config = dict(
    init_std_o=0.0279,
    init_std_down=0.00931,
    decay_fraction=0.765,
)
Each number is 50 + 10 x the weight over its row's rms, rounded and kept within 0 to 99. Layers, rows and columns count from 0. The size before them is the row's rms in percent of the matrix's.

# layer 7 MLP down, 96x576, rms 0.151, rows 0-95, columns 128-191
094:67 70 49 56 50 64 47 58 44 46 50 37 64 37 42 50 61 50 46 55 45 46 54 62 46 46 63 67 44 48 49 55 51 53 47 53 31 33 62 49 58 29 38 51 26 24 62 50 57 63 58 43 73 75 24 52 56 65 56 53 39 39 45 53
093:48 55 61 29 57 33 53 45 68 63 60 64 51 43 45 42 63 57 45 51 65 49 57 67 50 58 54 58 38 48 27 67 69 37 43 44 66 39 52 43 52 42 46 38 62 40 58 52 56 58 48 22 52 73 45 55 53 41 61 46 70 64 45 57
099:60 57 40 37 41 42 54 61 59 52 61 65 49 48 48 50 45 58 42 56 40 34 27 56 37 54 48 45 43 60 58 55 52 54 53 39 21 51 59 56 56 57 59 56 53 45 64 70 56 51 59 51 50 55 39 66 42 30 45 62 57 44 47 67
094:54 51 38 44 33 53 55 60 45 55 59 81 59 50 53 59 64 62 50 54 42 51 29 47 26 51 50 44 59 53 60 61 58 42 36 37 59 39 45 52 54 41 64 48 56 40 43 55 54 69 52 45 42 33 51 35 50 60 29 51 44 50 51 47
099:66 49 53 38 62 42 50 44 51 73 48 48 50 35 45 44 58 60 33 43 47 35 47 43 73 51 36 71 51 33 51 49 69 41 58 43 41 50 34 60 48 50 47 63 49 51 48 49 41 48 58 53 50 69 50 53 48 50 41 38 39 37 57 49
108:55 65 52 58 57 44 31 46 37 43 48 53 36 63 48 48 60 55 39 54 47 52 52 71 33 50 53 29 54 47 53 40 53 45 33 51 65 57 55 58 58 54 51 68 55 49 43 43 43 53 56 44 56 59 63 46 56 45 30 47 59 46 49 56
105:53 41 51 65 50 49 43 45 52 41 53 59 52 53 46 43 44 46 53 37 34 36 56 52 44 47 44 54 53 41 54 48 36 60 56 46 44 56 57 42 64 64 50 55 44 64 59 31 44 46 61 59 42 38 56 46 45 55 54 54 44 39 60 50
107:40 42 48 69 54 44 40 70 49 44 64 38 44 65 62 34 42 39 43 41 70 54 61 36 48 58 37 51 28 52 69 25 39 63 33 29 66 54 50 28 36 39 44 49 45 51 41 44 46 57 53 56 51 51 36 53 47 44 53 38 52 52 53 64
093:62 59 47 35 61 63 40 36 54 68 35 63 36 42 54 41 37 48 43 54 79 65 44 42 64 47 34 54 53 47 50 57 52 61 28 37 68 58 50 43 52 57 51 63 41 54 27 46 56 61 54 46 67 38 47 51 57 44 46 60 45 52 52 32
106:46 59 36 56 27 41 66 36 56 54 45 50 60 61 53 61 48 50 49 51 59 55 62 48 71 67 61 40 48 59 28 52 54 51 42 57 53 56 63 62 62 62 38 58 62 61 65 45 49 60 63 57 57 42 54 54 43 50 47 67 71 50 46 46
103:54 60 65 53 52 44 50 60 52 49 44 48 49 55 63 50 38 47 62 34 69 89 59 49 58 58 45 60 40 50 49 46 51 28 45 51 36 50 48 44 43 38 42 48 52 56 57 50 54 47 51 43 59 60 55 59 41 47 41 44 63 63 39 43
103:63 44 60 31 52 41 48 76 36 69 39 60 51 43 58 51 47 64 59 55 46 48 45 41 50 45 46 50 50 49 49 43 40 47 72 48 49 69 61 53 45 50 57 43 37 51 33 51 53 46 46 43 49 59 56 47 45 48 35 40 60 51 44 48
105:43 52 48 51 41 48 63 37 58 40 70 44 43 63 53 50 49 50 53 43 42 57 43 47 51 46 57 31 61 63 32 62 59 58 31 50 47 49 55 51 48 44 52 66 45 64 65 45 56 44 58 67 55 47 66 46 54 37 50 62 50 69 66 39
099:38 54 46 60 53 53 46 56 50 38 40 40 52 60 55 48 56 17 55 54 58 65 42 39 49 56 54 38 63 54 39 72 44 51 40 54 57 27 42 42 49 48 48 42 52 67 41 54 41 55 52 18 53 58 61 43 52 66 44 49 46 45 52 37
100:33 51 51 67 60 41 49 47 50 41 50 55 49 50 50 43 55 50 54 42 58 59 66 54 61 33 70 54 53 45 35 38 52 66 37 46 60 70 57 50 48 58 48 50 37 52 47 63 42 39 51 52 49 67 36 60 68 47 59 45 36 41 60 49
095:59 54 41 57 60 65 51 54 59 39 58 48 54 38 38 58 65 36 66 65 45 35 53 46 51 60 56 50 56 57 54 50 65 43 61 51 46 43 51 46 40 52 49 43 48 57 27 53 61 51 64 58 40 48 59 48 47 68 49 60 61 47 49 59
097:48 35 53 30 73 30 52 58 44 25 51 33 47 57 56 42 70 49 53 38 33 52 35 59 74 48 45 68 44 35 53 66 61 70 34 45 44 52 48 36 53 54 42 60 82 71 47 64 45 70 52 36 50 55 41 41 46 69 34 39 63 57 24 40
108:67 31 61 33 50 43 34 67 64 44 47 52 59 50 65 41 40 55 53 41 51 49 59 40 58 46 57 62 55 39 51 66 59 53 65 34 50 43 53 28 42 55 44 41 49 54 66 50 42 49 34 42 49 64 40 66 42 55 54 45 51 39 39 57
092:58 54 53 29 37 67 41 35 41 50 45 43 61 46 60 46 41 40 44 55 45 55 50 48 59 51 47 57 56 32 46 49 61 51 62 51 48 36 20 50 55 42 25 60 64 52 63 38 50 23 56 54 45 54 23 53 49 51 52 66 40 58 51 55
098:53 54 53 48 36 62 44 38 51 54 61 31 58 59 47 48 57 46 45 61 50 41 64 63 43 50 70 48 63 59 54 46 55 49 55 49 66 56 49 59 53 39 60 63 45 54 35 53 50 63 60 65 50 46 56 43 40 56 53 61 58 43 53 46
092:48 47 41 43 53 68 49 45 51 55 53 29 44 43 48 44 58 66 45 59 39 58 28 52 37 52 58 36 56 48 54 61 53 48 60 34 53 34 54 42 48 61 42 51 45 55 42 61 54 46 50 43 50 40 45 34 55 46 64 67 50 65 43 40
093:58 63 55 69 69 67 45 60 49 58 50 35 45 54 62 45 61 39 64 73 41 47 50 44 32 49 43 34 54 54 49 62 66 50 38 46 63 61 55 46 46 53 56 31 50 36 49 38 53 32 44 31 54 42 56 38 54 50 39 49 47 52 31 66
098:39 51 48 50 48 53 57 68 63 57 36 50 50 48 55 48 61 50 27 54 37 36 43 40 47 49 57 52 51 49 44 75 45 31 80 57 44 43 39 46 53 57 50 43 61 41 88 59 43 42 59 51 56 63 55 52 59 37 57 51 32 61 53 59
111:51 62 48 46 64 52 40 42 68 43 53 38 68 59 50 56 59 54 47 49 38 49 55 56 38 58 47 58 41 26 47 51 54 46 58 40 59 55 53 58 45 23 71 48 52 46 56 50 60 38 52 76 57 53 42 30 58 49 48 68 36 54 58 62
100:32 56 46 63 53 49 67 48 55 56 54 39 46 66 42 57 45 69 50 55 51 56 38 53 34 45 38 42 45 72 38 57 59 51 65 57 52 62 63 59 58 47 57 54 55 56 57 60 63 42 44 31 42 59 54 30 39 48 66 70 48 70 56 51
104:51 47 31 51 45 40 51 49 67 50 38 54 49 60 60 38 60 61 46 45 49 33 60 61 54 37 53 57 49 54 37 49 29 43 38 50 63 56 53 40 54 57 43 43 50 67 32 52 46 42 47 50 52 44 61 51 50 36 27 49 26 57 62 54
097:61 49 50 23 57 50 51 58 39 65 61 57 49 46 45 56 38 53 54 43 41 41 43 42 46 64 63 47 45 28 56 37 52 42 45 44 47 38 52 58 63 54 43 50 44 47 46 36 55 58 46 31 38 63 42 59 48 46 38 52 54 27 54 67
102:55 64 32 39 75 58 50 50 55 48 52 48 54 38 37 56 43 48 54 69 43 43 66 47 57 65 37 55 58 59 43 37 68 56 48 54 34 61 57 52 48 44 40 38 51 35 49 50 57 58 60 43 49 53 51 42 52 32 37 53 52 42 47 42
093:57 48 48 62 58 50 61 52 46 40 44 61 57 65 50 54 45 63 47 58 50 35 33 48 50 43 49 59 48 41 50 48 52 42 67 61 56 50 58 48 44 46 58 77 41 38 31 48 51 44 48 57 59 56 71 58 55 52 40 60 70 39 58 57
090:66 46 40 41 61 52 30 48 33 53 44 38 50 55 39 44 59 66 50 65 64 50 39 43 64 62 59 49 54 61 38 52 48 49 67 51 64 41 50 52 57 64 41 59 58 52 37 46 48 61 39 46 47 59 55 52 38 41 36 42 60 41 54 47
107:54 70 46 54 41 53 55 58 34 52 48 48 60 28 54 60 40 38 50 51 43 42 63 49 52 33 57 61 46 49 39 44 54 52 67 57 48 50 48 50 50 42 53 53 46 27 38 22 61 47 51 53 56 59 49 50 50 47 45 63 74 61 55 29
101:49 49 54 54 28 30 44 51 51 57 59 56 43 45 40 40 47 45 51 41 51 62 50 45 45 53 44 36 43 59 64 43 45 66 62 49 59 46 51 43 38 51 42 37 65 59 43 41 42 56 52 52 41 67 50 59 46 54 53 39 60 69 57 54
096:40 62 42 63 54 36 38 40 62 72 66 51 54 38 48 55 47 63 30 62 53 39 54 62 46 47 47 47 61 44 32 68 63 38 49 58 37 64 52 55 60 56 55 55 31 46 53 33 71 47 47 52 45 49 59 44 50 41 46 55 53 47 55 43
097:55 52 60 55 58 47 63 42 43 54 44 49 52 47 58 53 47 41 57 54 50 58 47 47 56 40 50 45 48 39 61 57 50 41 24 35 34 48 50 45 57 32 50 34 41 53 69 46 54 55 46 43 45 33 57 44 50 79 20 51 59 57 63 37
102:49 39 63 38 60 60 57 36 44 43 41 44 38 60 57 47 64 57 38 47 47 32 46 50 53 36 50 50 38 46 53 47 43 40 71 43 60 62 22 37 42 63 50 56 54 39 47 42 43 48 34 53 47 34 62 62 57 39 54 43 39 48 64 49
104:60 49 48 50 49 54 63 59 46 40 40 50 50 47 45 55 41 46 45 44 52 50 49 39 40 40 57 57 47 35 69 57 60 53 50 40 62 63 55 58 51 58 36 52 71 44 49 41 51 37 51 40 69 26 59 64 46 50 51 53 62 43 38 38
102:82 56 60 47 41 66 41 72 56 61 65 44 54 43 58 51 48 67 51 69 50 58 56 45 40 48 44 44 52 41 42 66 57 42 55 49 51 62 47 56 52 65 50 39 56 38 55 79 50 58 45 52 42 54 57 56 44 62 66 44 64 43 47 47
095:62 53 46 48 56 54 39 64 49 53 69 54 36 49 69 46 46 56 58 56 51 50 42 37 56 57 28 50 58 36 63 55 51 62 47 45 56 57 59 42 52 54 44 55 41 48 35 47 46 34 49 38 53 73 40 57 47 46 53 45 60 57 47 52
104:77 41 50 40 48 49 54 59 49 43 34 61 42 65 54 34 57 56 42 37 51 54 47 43 44 45 50 50 71 36 48 50 40 37 73 38 76 56 57 44 47 56 53 49 53 40 21 30 41 63 42 63 54 49 52 70 41 47 49 50 68 41 43 50
095:48 64 54 59 61 49 59 67 67 43 44 42 61 55 48 57 53 53 55 58 35 59 56 61 51 61 58 46 53 32 40 63 54 43 36 41 55 56 65 49 50 50 58 64 38 65 56 40 51 55 62 45 54 60 42 59 60 44 43 59 67 29 37 65
110:60 43 39 46 62 78 52 50 31 54 56 55 52 56 52 47 57 35 45 57 36 44 56 55 46 58 53 46 59 56 59 61 47 41 37 51 70 23 33 44 55 50 56 48 46 47 44 68 50 49 42 35 46 46 58 45 47 52 55 55 39 64 55 61
097:60 44 52 56 48 50 49 57 44 46 55 64 54 58 65 31 45 40 45 49 68 51 51 41 61 58 57 57 57 67 57 49 33 54 65 53 54 65 44 44 54 48 39 51 63 42 55 52 42 51 43 57 51 38 50 68 36 37 33 54 56 66 41 45
095:58 42 34 28 61 55 41 32 31 48 47 58 56 42 43 35 58 39 38 44 51 57 44 46 63 54 47 49 51 40 37 69 57 48 49 40 42 37 49 38 43 60 48 54 46 36 33 57 44 56 42 62 56 59 59 51 38 40 69 43 42 53 48 51
106:55 52 46 54 45 38 62 54 37 52 46 59 49 25 44 56 68 44 44 47 65 58 67 34 53 78 49 50 36 63 50 41 54 54 16 48 30 39 49 55 50 51 59 58 58 58 43 44 61 69 47 43 41 61 54 40 41 51 30 57 54 70 76 45
101:35 57 46 45 48 39 62 61 70 53 66 70 49 70 57 49 67 58 46 61 49 31 43 52 42 56 46 41 33 91 29 45 63 58 61 57 37 45 52 58 60 52 61 47 56 55 32 49 53 51 50 43 50 32 52 32 64 55 50 56 48 48 49 38
113:66 46 53 33 54 39 41 60 64 51 34 46 36 52 60 32 31 41 63 51 48 44 43 34 61 49 64 58 40 33 52 72 47 63 50 46 33 47 54 36 38 46 58 50 46 50 57 47 38 47 47 40 48 44 53 55 64 37 50 47 42 49 50 63
102:49 51 39 45 51 39 50 66 52 49 55 41 44 58 43 43 60 52 42 53 58 48 74 56 61 60 57 38 75 47 71 62 46 63 48 47 55 52 70 48 48 62 54 56 39 47 50 52 58 66 47 46 48 47 54 29 38 48 58 46 47 46 54 65
098:50 34 29 57 47 62 63 41 49 63 32 45 38 44 46 36 52 55 62 46 46 36 50 53 41 69 66 43 60 51 55 50 54 57 49 33 64 31 35 36 31 40 45 48 54 62 52 52 36 54 55 43 44 57 70 49 64 49 51 59 36 59 40 66
095:38 56 51 36 35 54 52 56 54 49 51 47 47 54 59 69 65 46 49 57 58 58 50 56 41 57 50 39 61 56 54 57 50 47 39 55 53 33 47 64 46 62 42 45 73 59 57 79 53 38 64 56 57 58 49 41 67 36 61 54 70 44 42 45
100:45 57 51 46 55 42 36 42 51 44 48 15 60 52 46 47 62 59 23 36 62 68 33 62 40 44 46 51 39 65 39 46 53 43 64 66 51 60 52 56 61 64 51 45 65 45 50 64 50 47 53 45 57 54 49 61 44 43 50 62 52 70 49 35
101:27 71 46 51 44 48 51 41 50 51 50 36 59 39 40 56 54 61 29 59 48 30 63 64 42 66 45 48 43 62 41 37 66 48 56 54 50 54 41 61 65 52 53 47 53 55 39 53 59 42 64 42 63 43 47 46 62 53 44 45 51 52 62 42
102:58 53 63 49 51 54 54 71 59 33 47 52 57 47 35 41 38 42 37 46 64 68 47 52 53 61 49 57 33 38 65 62 49 47 45 41 41 58 53 44 46 36 46 48 48 61 38 37 49 43 53 45 71 54 46 60 51 50 48 57 45 51 52 56
104:34 46 38 40 32 50 38 49 50 60 45 59 75 43 58 54 62 47 36 52 74 69 38 56 65 53 36 57 57 47 29 46 55 55 34 53 39 53 59 47 48 73 62 39 40 46 55 49 63 35 48 49 67 42 36 53 43 49 36 46 47 59 28 41
100:35 36 55 46 50 43 46 36 50 51 50 41 48 44 53 36 54 50 40 48 46 55 66 49 53 43 37 33 51 50 54 30 47 42 68 39 14 44 56 46 26 47 82 37 51 37 55 60 49 33 45 60 38 60 38 45 52 57 57 45 47 48 42 47
105:43 50 43 57 40 55 41 40 32 50 43 48 68 48 52 55 49 54 42 49 54 62 56 53 60 53 54 54 35 36 56 52 63 37 57 53 44 51 46 54 56 43 46 63 63 56 56 29 48 55 49 54 53 51 37 50 56 60 56 49 30 49 45 39
096:58 47 51 39 31 63 67 52 35 46 57 45 50 50 42 46 28 54 38 43 20 49 42 52 45 47 52 66 80 50 55 67 66 52 31 59 28 40 58 60 53 38 47 48 32 57 71 54 52 49 47 49 46 46 32 30 53 63 41 48 53 68 54 47
107:52 42 57 41 65 49 29 58 65 53 60 33 21 49 54 49 49 47 43 52 51 56 51 45 37 53 60 57 57 45 55 65 49 74 63 36 52 35 54 46 40 51 44 48 70 48 62 63 44 57 53 56 51 53 58 56 46 31 44 45 48 44 38 61
106:42 37 54 70 64 76 57 45 65 44 60 44 59 47 52 39 66 49 41 54 36 31 56 43 65 54 44 62 51 51 45 17 40 61 52 49 54 35 40 48 50 48 47 37 37 40 50 50 55 53 45 66 45 58 51 45 48 48 55 50 42 48 44 49
104:55 48 48 61 56 59 65 36 34 51 37 47 58 53 40 49 44 61 40 61 73 62 36 70 58 49 28 45 63 45 50 46 56 47 54 54 50 58 50 61 51 56 63 57 53 65 53 29 54 46 56 54 52 61 51 48 48 41 50 65 48 43 59 54
092:50 60 54 50 40 57 43 54 47 45 45 50 50 49 46 51 47 19 54 51 40 64 57 39 49 40 51 45 41 65 47 37 44 48 45 50 53 56 38 53 51 56 55 46 43 44 47 34 49 37 42 38 54 59 42 54 58 56 54 43 70 41 50 56
101:25 54 48 53 51 40 53 45 64 53 50 67 48 47 53 44 37 32 44 48 48 42 55 56 47 53 51 51 57 60 46 47 62 23 51 49 36 55 46 43 47 53 56 46 38 50 54 38 61 55 53 38 56 30 60 75 59 48 46 43 42 54 55 39
097:42 59 41 59 64 31 44 53 50 67 41 43 82 58 60 51 45 55 51 46 47 51 72 51 54 49 41 39 45 49 47 40 57 54 53 58 42 55 65 71 47 48 48 38 40 66 55 50 51 53 47 43 63 55 30 74 35 43 46 57 60 55 49 45
096:48 53 65 50 62 52 54 52 46 38 51 55 40 67 49 47 51 53 58 58 52 46 51 58 46 66 47 50 48 51 52 53 42 57 44 32 39 50 52 40 52 46 39 41 57 41 49 42 55 72 42 49 53 53 31 50 44 61 37 48 42 60 57 50
094:37 32 51 70 54 58 66 55 51 50 40 42 44 77 61 38 57 43 33 44 58 40 26 45 38 49 46 53 63 69 69 42 47 51 33 73 44 44 49 43 50 41 51 55 45 62 63 75 51 66 47 15 52 47 63 46 45 42 43 42 46 50 46 46
102:49 50 48 64 54 54 55 67 32 48 40 65 39 50 42 58 57 50 34 62 51 39 52 51 36 51 53 44 67 65 50 42 52 56 46 46 46 36 60 56 46 41 42 64 50 45 41 57 57 38 65 36 52 47 54 43 49 66 42 54 34 42 51 57
104:41 51 52 40 74 45 48 71 62 40 39 56 53 60 45 39 37 51 54 52 58 54 55 69 51 69 42 46 54 51 55 52 54 54 43 35 58 54 46 46 54 54 52 63 60 45 45 46 59 37 62 49 46 49 71 43 59 54 67 55 44 50 54 76
099:41 54 58 52 50 41 42 53 47 48 53 45 44 76 46 51 37 53 49 53 44 47 42 39 44 42 33 43 46 66 60 43 55 66 44 42 51 62 61 45 43 44 57 52 58 46 58 54 37 42 54 65 45 49 50 59 58 37 46 38 63 52 36 59
101:49 43 50 66 64 48 61 51 51 54 40 52 45 47 51 42 65 53 60 56 42 42 48 54 55 40 60 61 63 65 50 32 54 41 44 54 50 45 47 52 47 62 53 67 46 64 59 43 60 66 47 53 44 52 53 51 42 62 46 57 65 36 63 45
099:45 43 64 63 62 32 62 62 69 49 56 49 46 41 54 38 42 47 37 31 60 45 62 55 59 44 69 56 37 40 44 58 39 39 54 46 46 45 45 31 30 51 44 52 48 57 35 62 42 41 38 64 31 49 56 45 39 51 65 44 47 48 42 49
099:48 51 60 32 68 56 58 52 59 50 57 45 43 55 60 39 29 62 31 39 55 32 36 52 56 50 53 57 61 57 44 45 63 31 39 43 39 54 48 55 49 40 54 43 71 47 52 66 55 47 55 53 49 52 42 44 45 58 65 56 28 41 59 46
097:49 47 55 26 57 49 43 46 60 44 29 51 61 59 43 45 41 45 49 56 42 64 69 69 59 34 55 42 70 58 36 69 43 50 56 49 56 47 51 58 40 62 57 62 49 42 34 55 52 41 62 55 44 50 26 60 53 67 31 55 45 38 45 71
110:25 54 48 49 51 64 39 57 56 45 62 37 54 51 56 48 37 57 44 54 39 56 47 58 72 51 40 54 42 47 51 34 48 37 58 54 44 61 41 55 51 54 68 31 62 45 60 30 47 49 55 44 54 37 56 59 52 55 49 57 22 44 56 49
105:66 38 56 57 43 29 66 63 49 56 63 55 53 41 55 45 46 55 47 45 52 51 50 45 42 57 37 40 48 35 60 47 47 67 56 55 66 41 58 48 47 63 54 65 35 32 52 64 64 54 50 48 54 45 46 53 47 54 62 60 60 42 35 46
102:52 58 56 30 67 49 83 40 56 45 35 82 61 37 49 51 50 49 57 63 61 57 41 50 60 43 54 54 51 49 60 47 46 46 43 41 58 46 63 47 30 42 61 51 54 39 46 37 56 54 29 46 47 62 78 61 42 66 57 35 54 51 42 49
101:53 45 52 57 51 49 59 50 46 48 41 36 50 58 49 40 28 52 52 52 59 30 64 44 44 48 71 57 56 51 51 46 50 59 36 41 57 35 51 40 44 51 51 48 48 51 57 40 46 53 38 50 46 49 55 35 61 54 63 49 64 42 55 47
099:72 54 48 51 42 43 63 66 29 44 59 45 53 57 33 53 49 52 26 47 52 47 48 61 57 49 47 47 61 36 64 57 53 34 40 52 48 43 54 60 70 49 67 53 48 41 39 58 65 46 69 44 66 42 43 32 58 42 38 62 24 44 60 55
102:52 63 67 62 52 35 52 54 35 51 34 52 46 45 43 48 52 48 49 43 67 51 73 58 65 46 52 47 47 47 55 48 60 61 68 43 38 58 56 68 46 65 49 61 61 53 47 33 54 56 52 71 53 42 44 49 54 49 46 51 48 51 52 48
093:43 32 60 36 47 38 47 49 37 46 43 68 61 48 54 48 40 55 47 32 44 45 59 31 45 38 48 53 45 40 56 71 43 48 40 52 70 41 46 47 52 55 43 48 41 43 48 40 34 48 42 47 56 56 65 79 32 51 62 50 71 47 51 42
111:58 38 35 63 59 30 53 57 38 51 49 68 38 56 59 44 59 47 51 53 40 35 68 41 55 49 32 41 28 38 44 42 46 66 53 50 42 48 42 52 48 41 47 44 41 54 68 51 43 44 39 63 35 58 39 25 59 50 59 37 60 30 43 58
094:41 44 46 47 64 47 55 51 40 44 55 72 44 40 49 38 58 48 34 60 34 63 56 58 43 47 45 39 34 43 46 48 48 52 40 43 55 42 39 55 52 40 55 52 74 47 64 76 57 25 50 69 49 59 57 59 58 35 51 56 44 59 73 55
097:50 42 50 60 60 63 48 59 59 66 42 64 56 43 58 38 68 41 51 51 49 55 33 41 59 51 41 45 50 46 46 42 68 46 48 62 47 43 58 52 39 63 31 50 47 48 55 43 41 60 42 49 39 54 61 33 54 52 51 39 71 60 44 46
098:65 44 48 50 53 72 47 46 47 67 52 48 41 58 53 30 50 60 64 48 43 58 58 39 48 29 53 73 48 47 34 51 50 50 46 62 61 43 24 41 48 62 59 46 61 43 53 34 42 60 48 45 42 63 38 48 47 49 46 45 58 53 49 56
092:34 55 50 50 54 46 59 49 53 46 50 31 46 57 58 49 50 41 47 51 42 72 40 42 46 53 51 43 55 38 49 47 54 50 50 46 37 50 52 59 49 39 43 47 43 50 44 70 59 59 46 30 61 38 38 48 64 56 57 52 68 52 41 51
107:48 52 49 51 64 53 57 64 47 38 52 68 57 49 49 42 43 44 41 38 57 68 48 51 54 66 50 57 52 39 52 56 48 45 60 58 57 39 45 55 46 54 56 68 39 30 63 09 59 32 49 43 45 54 53 34 58 66 33 48 59 40 52 36
097:28 48 51 65 59 59 46 61 48 48 62 28 36 50 52 42 62 45 48 51 41 47 24 51 44 50 54 26 44 48 42 52 54 50 42 42 64 54 47 48 51 46 49 55 54 38 57 36 43 64 41 60 57 42 68 61 51 42 52 39 53 59 41 57
102:51 46 42 59 65 54 31 48 50 35 61 46 50 66 56 30 55 37 53 52 54 42 61 50 38 60 53 40 44 58 65 45 40 47 50 42 56 44 49 39 56 83 63 54 70 38 59 88 55 49 49 57 47 43 51 58 46 55 59 42 44 46 48 52
101:62 62 30 35 68 52 55 52 49 43 65 48 56 50 50 46 52 57 38 66 56 49 53 50 66 43 42 48 43 40 37 55 55 43 40 38 35 62 65 57 56 59 60 44 54 51 56 57 58 51 60 42 48 48 41 65 58 46 55 58 44 41 56 49
096:44 40 49 74 58 33 69 52 51 58 42 57 50 55 53 53 51 61 38 44 36 29 70 50 38 50 52 51 54 62 56 46 59 64 42 62 36 41 50 66 44 39 46 56 54 48 49 66 64 51 45 62 54 31 49 39 53 48 48 37 62 45 60 47
099:59 57 40 55 61 38 66 40 37 54 57 68 40 55 39 45 57 48 43 48 51 70 24 52 43 60 29 35 65 56 44 47 63 37 55 55 69 43 49 48 60 54 48 57 49 42 55 52 58 38 56 52 60 36 40 53 48 31 62 56 51 47 55 50
102:39 64 55 50 55 39 60 31 44 55 55 37 60 47 51 46 74 57 45 47 55 42 53 47 68 69 52 45 44 46 57 62 47 54 41 50 64 32 62 44 57 55 37 67 37 24 65 53 52 39 57 55 58 55 53 56 34 68 42 51 29 48 58 44
099:39 45 44 56 56 41 47 35 56 58 38 57 58 62 60 50 56 62 57 54 61 52 48 41 30 57 49 60 49 57 41 56 49 62 52 61 32 62 50 46 51 47 58 43 57 58 52 40 54 55 40 66 54 64 48 55 41 53 59 41 54 58 47 61
096:65 48 42 32 45 55 62 49 47 50 55 53 56 49 52 57 34 57 34 51 53 58 36 49 58 61 37 73 29 41 48 54 55 37 51 49 66 55 50 43 46 65 53 47 44 46 39 47 48 45 40 35 42 54 62 47 46 38 37 47 49 42 54 56
100:24 51 52 46 54 54 40 51 66 63 52 72 50 28 54 35 59 54 50 49 60 48 46 43 50 54 41 73 68 49 31 41 50 60 51 39 46 59 63 43 50 58 39 32 46 58 70 39 41 61 40 45 45 55 54 57 66 40 52 48 53 66 48 53
101:38 62 51 45 54 59 39 61 60 55 52 50 62 43 55 49 38 53 39 56 47 51 51 53 62 44 31 61 35 40 50 57 54 46 48 61 64 58 52 48 53 61 62 72 34 43 44 44 61 43 57 45 55 51 58 49 48 38 66 56 70 42 56 43
094:52 49 39 56 43 39 52 53 53 59 57 52 48 54 47 41 43 48 59 40 41 67 59 36 58 54 52 48 36 35 61 48 64 35 54 57 47 70 37 62 50 57 57 48 39 45 43 70 55 55 57 44 37 68 41 44 47 40 38 58 71 41 50 54
092:56 45 42 76 69 43 43 48 64 46 39 46 60 54 41 35 55 69 48 45 52 49 59 54 67 49 28 51 37 54 40 33 73 54 48 54 45 42 49 52 40 44 41 33 53 51 45 54 46 44 64 51 43 41 60 55 58 51 43 35 42 39 51 50